Weights of a small transformer language model.
Architecture: RMSNorm before each block, rotary positions, biases, attention and MLP in parallel.
Each number is 128 + 32 x the weight over its row's rms, rounded and kept within 0 to 255. Layers, rows and columns count from 0. Numbers have three digits each. The size before them is the row's rms in percent of the matrix's.

# o: layer 7 attention output (transposed), 192x192, rms 0.0505, rows 12-20,44-52,76-84,108-116,140-148,171-180, columns 96-191
# v: layer 7 attention value, 32x192, rms 0.0468, rows 12-20, columns 96-191
o171 083:123102093130130119093166168121108078144221126065146134126094108131103183073159120077120146106121134150099113138076156094130178183111120049109123126100073090127122163108067106167101099100067091132135147178067133097186177140135159154146162123089134071101102158108165124131145170075110118147
v12 104:172155167150076078126089128135151205141094143141128118119077173091120140132091086219125101142154100103111197112118128156048156144169112130084147126115119145136114176142159162171160129120187147170114145130134122120178105118109099168072144131079112149158178117133137180150147120172095087118
o12 097:060128126152105161146109093131158203056136122130197162122166141086147029126130184081181165153141133110117127130168140144136146133143149148144133169085105079088120147101117137105146143156119151168121131104107111181070132110167093110080144112133141128074112136093094168133142070115153109175
o44 106:077109200156168134166174147176109106119173110154135142142103111144166121127084085119133101174132088117115178166103150164123145136195134120083187140079120111145090123111156149109148137172197092119117137132106161128071171179148100108162119126168123126119136183088103168136159165126099100126
o76 113:160168094137191117104100174153174162140149167108095163198122081092124156047086157087108148146120084178155110135184106071147142103123113129140086162135093134111181143090113104113130105135139148107134148194119092049149123113107150169168104180131107162120143169136130153141171142165098123158
o108 108:157092147141139143091122133062125075172082117086133083074112168130116168175152116174090123076143132125140119136108156112169094102057166092164107182156145124091140120146111125161100138116120112077152133100128144183192134125097123092125170130141097095131097097147112133123064124137132133061
o140 094:167125086119153116134115058132151117138181136091155148105121085146120153149188057151150169105122124147159093065113106052145107129108049183117095092128154124212105100182148110154102135125110111117182145130117187132088134148098125138163126151111129137171113118101133124141185086164157149143
o172 095:132154066097103115166142157103066136129118130113080131137210121150188118131115120161101121163077142086124096120115202161097118134143111102133142060128105113103142074091119136159148141148109095102121093125172100104059087109077173107133191071127170109129099056104140103083146124081157114135
v13 101:119113126103076168130080183129124069080144116176118156122146110149089159103132115084151192135084146104122102098118169090142043085066093197149166133074137140121114106111144122179140113207174091141116182072200062112156157143132127149150127110153128168120112178130114179179184121169120146140
o13 102:111125131078169158136156143148133146129102223128091118165066147116141153088145093098130116121097093087109114160122089155141133164176137141131133122089106116148129098136175122084102066053139113137149125137086150114051133161088149153055135104137152081142094118094117139096150121079125135126
o45 104:144157113095168118201138165055110174169130105102143137105135108139111074146126120147114147153134102093144129120143109107141153100099168050134111153149124045150088123094093131090145139124107150106041125128137134170175118078116076154085066128111137097119161133100158084120161142143104115136
o77 107:163129124177051140092136056093127110128112107154118158163173176052147198099122181186116178131217130136144145146160081102132129125139135072064154127132105167133152121126111129142110144110143108126172088169138093131139101124115121083138129072096122147133093148120129151116178146125167138150
o109 108:103110131167069122101131139151138101152181097061123054124087170150081113066128061083120138094112137095091113109126141141153087116172157152181119143141157149122110158171135116107107159125063142121075108100079154111059107108153130152169093163075104172076126088123114096071062137177093167140
o141 106:126173099133124164125135089179128207128115120153165164114111139144152125175180161115166071109159116211088151137063151133151117101169110172070082143118091157112136150114073121171131172128118103164135110156153130126174141143153135129173196152176138104122225083127116079192146128074162157100
o173 091:127149121124121138121141152147138152095062083137018114095147067124132079198130137165113100205119097155172169138096094155096133097106133132151122103159170095123125121125120144184135127093077146140186145112185150130152151154110110076113143110158117066169120142197117128090099118204092115119
v14 095:094117130150149141138110116063148083130117107167112124109174020186138179129076122139129136113118100144120129098168085106107117142139084110119144121107161082084120117127100120158114138119097156101075155154086152081084151146172134140112159104144112131156111117130141105146117122078109150077
o14 091:145141161088140169157129105106092168121141161136161196147175126094121151076118136144111081150171163113161137102151124120099129052123123177158145123117141181109120177119173092097113087103134174109177118141191152136108088143117144155144133199120137120121155155094152161076143139172202138145
o46 096:160092070191118072131058154183122088087107084105065142078070122108114153109130089121101148137161055147155109152148178157119161159141135118144133157061173090143183193134119130107139172110107127143107142164156116105187119138144103148142169110114162131100094101133095150118216116105141126138
o78 099:142152123124182119107101081107154105197102087163160082107150176168156128094167104114134145065102179148119134176108136111162137153139193080117090140107169124153122139118166116119160140125182101116174196129125167254144132159140169094123090182131211141124124165134108074095159156145080144126
o110 105:185080123168092152184182106126126151132122090131143099168117053232119112113159090190172124156070154128091041084141146119110134092116118156128140093122055142117170132153158156191089090126149132161164098047123113104096157134155132126160162138106105117122123119181076159117145131066126135085
o142 108:127166121113133089110105155097155124150141158109138141169139163056157080178050192069149143149136129148120159143129118160146193169152122066129166141149118125151132049105150147091142120179156160101102072142161101067123165105027153075127150098152098078089139147095141121111130166161093110173
o174 090:081135180036172134103142151135115159123136159109134110120098215087094133178162148129099156119088092135085161110143125162127128154106144127093093157163128145127127124124155202110120126126084092116134128142088098113160110060111098139093078169113120152153164153139171094108120091158121129119
v15 094:120142135119161083161087146156105170143137101170150159128081087076124093168092130160100163104172110144198168129135133142134132155134130152178196091096116159113138090105103158121111142167130058120165111108080144118138085101113148188095179144099097071129149109165155102168062173114154165126
o15 102:119115122051094135113130098151072101158117064091141137138146103137130096136080109103116185102162108120116160083178134159202121166070114119125134159146128075101161099126095131165125131173184094101132171202140135084147142072220096076089096074136130145187100111120106169119162154048149116135
o47 090:150128121158102196107157084074130100142194157107161136122091138116146119146108119107155159109169143132150142116107184041177090106182139113178172108147142107108135158106129060182095104106133184136122150141121141119128185109082140138154171142125104127050048201080137195165074131095141142150
o79 091:102157095111108139109107121149148126131107209140156081129115176163116144074107139121143145113103149102136095194079131133126137156122136097079100152136111148109200189130181087073135155062128201107096148141110102140128097149099151119105128182120132102130174084108117127103114081135158127104
o111 098:137080128182096095140158140122193094111133160137096172117107147123157126179184182111140058157100162151115142141066047113108175095133125179102101124118089142180121133089144089156131118103099172139116088090152117127124146138135175136145092088200168168151183139059128089175183161112078119179
o143 088:205125118148130101084079107104127123087135126165120124106174127155142127094203174169093146146139077050104087165179124120085123135162170160131139133177160159115127111188147150146115104159118084108075149127143177167160140132173121129121127115096140192154112110151150177160087072169087109094
o175 085:099146148202133139170096110148177132126085129067138091110150090157119149090119115152083083153087150140132116115148116171099140078125083111098205116110133102144097155111170136075131137158134174154154122051101134176129094158085122170181135143090137103130114057158094133070193063142100073175
v16 111:127099155115137128086117092113149121173100133153184092151138095159171137096108126126102130124129112153144073154120109149087099140162161108083135139182126123100143083236074173105107096084140115097116082138124068100079124184133167076131116105136117189128187146178183139147098111106103115135
o16 110:151139142167067136105146123120076104106153145119108102140206107146103138162103181145160120136103120149166151128174085119142121140119130083155122092223071142204119108100152126135119116134093099135163105080195153143130134174096126148118173143151136155127158134121130106106102178141109115113
o48 103:131161071150084144168127093149134107092149137165133110097142089069179089130199128176095184133189136099115139168120134108191166126089160148198106151053137069082160152126078145136158102127122171149100095127113094095143142182076120123146118145187123133106106110154109169154117121124144145216
o80 113:134119136114162118090149168043184148102178135110109126101128144151098161069144110173133144101123161143070176114121098125121115109122164100118164101168154096099068156125208179131111208157106142112145137119171106157108109165149090105186089165118181125142110151087198112130099128134110141081
o112 113:175159136129099111184126110146119139175086060129068136115131139164152150108079124149161107111081084188154090128121151148077097118131117103109106199109127168142156175108154103162163139138116196156119178198069179140163131155095111147156147151109081110112105137138113184149204134126157122099
o144 099:125160131112178117169134170152081130190070152154134195139071148075096079187126147043093093141105162063158115072146135094102197148160116164119104112110182113138139133112155122137128114068162067138133165123112155099146131095151156141089102111145093083146084072165124103058153110152119160107
o176 092:064120063124127126131142097115142130086148163096166126125102111141114146133096084123121134130127072095116100131104121156195146116121100152180146192066141136117133119137108065105118110117147093157090104125139168168142128041171207123166108124123103139114083126123099096176124091110117130094
v17 101:125090116107157051162153114105128153161144155141173145172166116100087157095150111125101130179082150156111100130150149131127139076135154149181179128117136110028134123135130149105158115113209174105147126101097137139122136127156067135172185133148130099133123116137098110088040135146138143139
o17 105:147127077124094084148169146112125162133147103125063168166208127113150154117108134103140097143080164105152097088134147182122125141089142081186082140137093176142155139136150136174140153109080145157118125135132204156169162099063170147151099079111114149143093091089110173063090103154093140082
o49 109:112143166106126144149133164099092127121125121112094063186151151131117142105202095180130105116145129117146123159095174149124124108085086153085087131092209100175125117139120097131120173139182113158162128068178137078140113111165130135071121115168101159121109149179094065116213140122157168180
o81 103:115171178167168143114134155143129162077117145150096191066089141117089103127098172113129186197100088126157135172171129098199187128168105136093109069120126118150125145099108125129109132077122114145142091118140059081107142108153092128125099137089083107140134138162176147103203129148118083089
o113 104:160138107140147119123127140170113129085102104149114121105123045149134104156083131070071136116169142183131130109091054091133074148137145159068115146155146100085177116088080154110097125151121069095137156145079164169157118203136120124145118173141176137143126163113166152158057145158097169095
o145 100:075111091123090187054140142094188070152140141173146137149078212079141081140149114123161147136179147085109149139168125141081131134105201169111119141140089131153120107219120138130160078121122102139123127166208069093073114084101119055152129107082159182090161145124120132102139085157139096124
o177 089:196114140100154162136107145164099131141147082124171145025099092134098139122133134176151093086140100123133147090120173088104083138123084090107144133135088091170076156156182095108126089167134110153104082115088110111144128168091110191118092133135195116143103130131119145236179114116137126194
v18 100:116115108118102150112139179122182095187155127117096150150088145090193078125123171136137108075107180120121108142121114174136067134137179137117142076088193142104119069106093120157155130149075141156123135121109094190122124170153100135196083096116195129131087093082082121106115073133114136111
o18 101:127173149108179141087114096136048153094106132133146095073066174165125133135141126101100151196058170123152072141104149142119122148176087132146110148137103104153096136133141059064116093109194139131100153139098170121123169086097147160102161093166106124118132165123175145109178056115127106185
o50 091:105108073161055138090109113124142141208107136101137126147125082158144099111138162129166088137146135125094161092150102115123053084119073067172147140201107193101147142176181112113153167113123130124110167148121157168128145131132180118108113135140129101143172084146145134078109142180136121077
o82 115:188147210147112097173128098157115115077108145135123098151160169163126126151084089139155146101130108143127098116142172145127194188171175172071161119099099135171136129079139156119074126162100104096120128159165122131117076171139129129142137118143098155122113108171077155142142105136151095145
o114 107:156184057056142104160138122103177069123169108109101115133107165144135123173100116123128146086155085124150141066129141110125085123133116116145135108129108119085103179176139159076186106134166130138167102158119161147122140097107077151152128163137140114118148146084177101162138143061088174116
o146 096:142091123146164131169103122182115155173090151100148167145194105167112198114142096125125119133143111134106163153121142123192241119104118084073142138093183077127151112080093114191116170145096136116145156058151112148144134127094068128116152188074156115102108153114148108095129147103156131142
o178 083:140057140195155145106147113089139129112130101148172147162117101036104175100154139135131139117143127187122135154167106055129120143149127143145120119134144133103123111142127115178158120085185126115154084085104133093163141182148154152161106191173169151153134176189152113160132151137136103113
v19 093:173170121145141163139135063144133131157086109142139138094203108170137121133136129134203178087157110121106154126177133138096077114118161154162106163143141069173137091098124196161177162122094138126103178078124120148038096138107163086114139084070182190081166097144141120099105119105120108121
o19 098:097159172133153091142137134113122112099138118143136117107122101094064112119086097125096109126135103107186128165114083093133167188100153137153108041146132127143114156145129103132144136135110174106157088194152162181130113153106120099142080158097086145149116099105149122184139138083101136146
o51 092:164070140115120060101175191088131102112154116152067174149137141113125138153072064165095105155155138126095106067160151154100100070141110087091176101094104152132151084092097140048121140112101099109110154152171150111136111124168153176155150123125145134157162119180117105171063111200149146122
o83 095:122111139152121166142104113164173128130125165154090138165085137095148191103138168127128106165128108115119098168116123112144128101123156051078124091142144100094084175150155138185136088095162133133129110136155119090079135169131080229148102145184129151187144133146110106097163164089174146104
o115 099:115096128101084159104190108123041112113135105127167139151100061090109162133115152109119157167092135138132132157115181126115116166111099120168068181120075094118100161185101110099098167175120111098116088151088102130103121158158166099101168142131148094099109114127104139132108134139150101104
o147 098:126157143150119126125097142110134162122166114122164085102105175184095076129141098109135110118065137093152137056091097137153144131155142167181128120122134183142164104109194117092117071139125124163118156086144150103189101088137117136077099046171166121132146072128126117037126158110088160112
o179 091:110089042134111120101083119133132130163095178131124111138148133086160119106195188060136154100131137174099126114145131167126127158101172209079103140118141092131093142122054165170121122111137111139105120080125124148170198133134082096147121169069081094114107189125109110153114153138118108154
v20 095:125144089133158122092110147109102161104167127141120052080133131174115138177143122178149133128139096150151087191114134156170186214102119141148107057089123132129171173101160095127131135115073118121135162103093130104098120070175160163123154138142146163164138110096079097080146100145176118164
o20 094:096103164066094145100133118116140154123125065108129147179135133109177141136114169179125079180166145172134103084123171105166124135103149133075174109150135111143107082108127118074133091108149148198153178120169096090066124105111119131227112110102083192105135156144135110105134080095161048094
o52 097:154114105145115163129193089147151097163126120139122132198135138104178097104092105120145150135152172113109132113058154134097101090144145118184152161055061079142137121083115100077085135139072136160071103131141164094141120205088080129139153119109151110078187203136169122138131111072098187132
o84 105:122075131118081110108109112150126095121143156158118121160104100091113104129106140122145140109150092112186121126122128154126161129142077166118119083146130118189089095164049098130116162161179066126092168121097169179182183086121108129062026153153157160114167129118190167149163141129137092117
o116 094:157101152143142116118132128129125104085059139095095186139144159189077126088133129199127093097094125103086128094138121119131104136154128096059123122121113169128147190178167140166106069153171145086166113088185096121074143150102116075120124089156109088131151125085128130179104176097062156143
o148 091:117148123158159091152133162138109096180171182126116109073085181110092137152146109095145153131136172085111129131185147131108138124110106068086112161149137140102134064125092153148130115103143143105139076158136150100168103162126079191069095120141164114179093121146066102072116173156082104083
o180 099:125184099123173148094109132170104180088149122130179149087085076066118132122205092061107145102155107163152181153156081112121115150094129109142096156197134118078130110162135170140159163131144144107202209125124127126165061127140154104152153155081163116135049105138119086136113145177190118142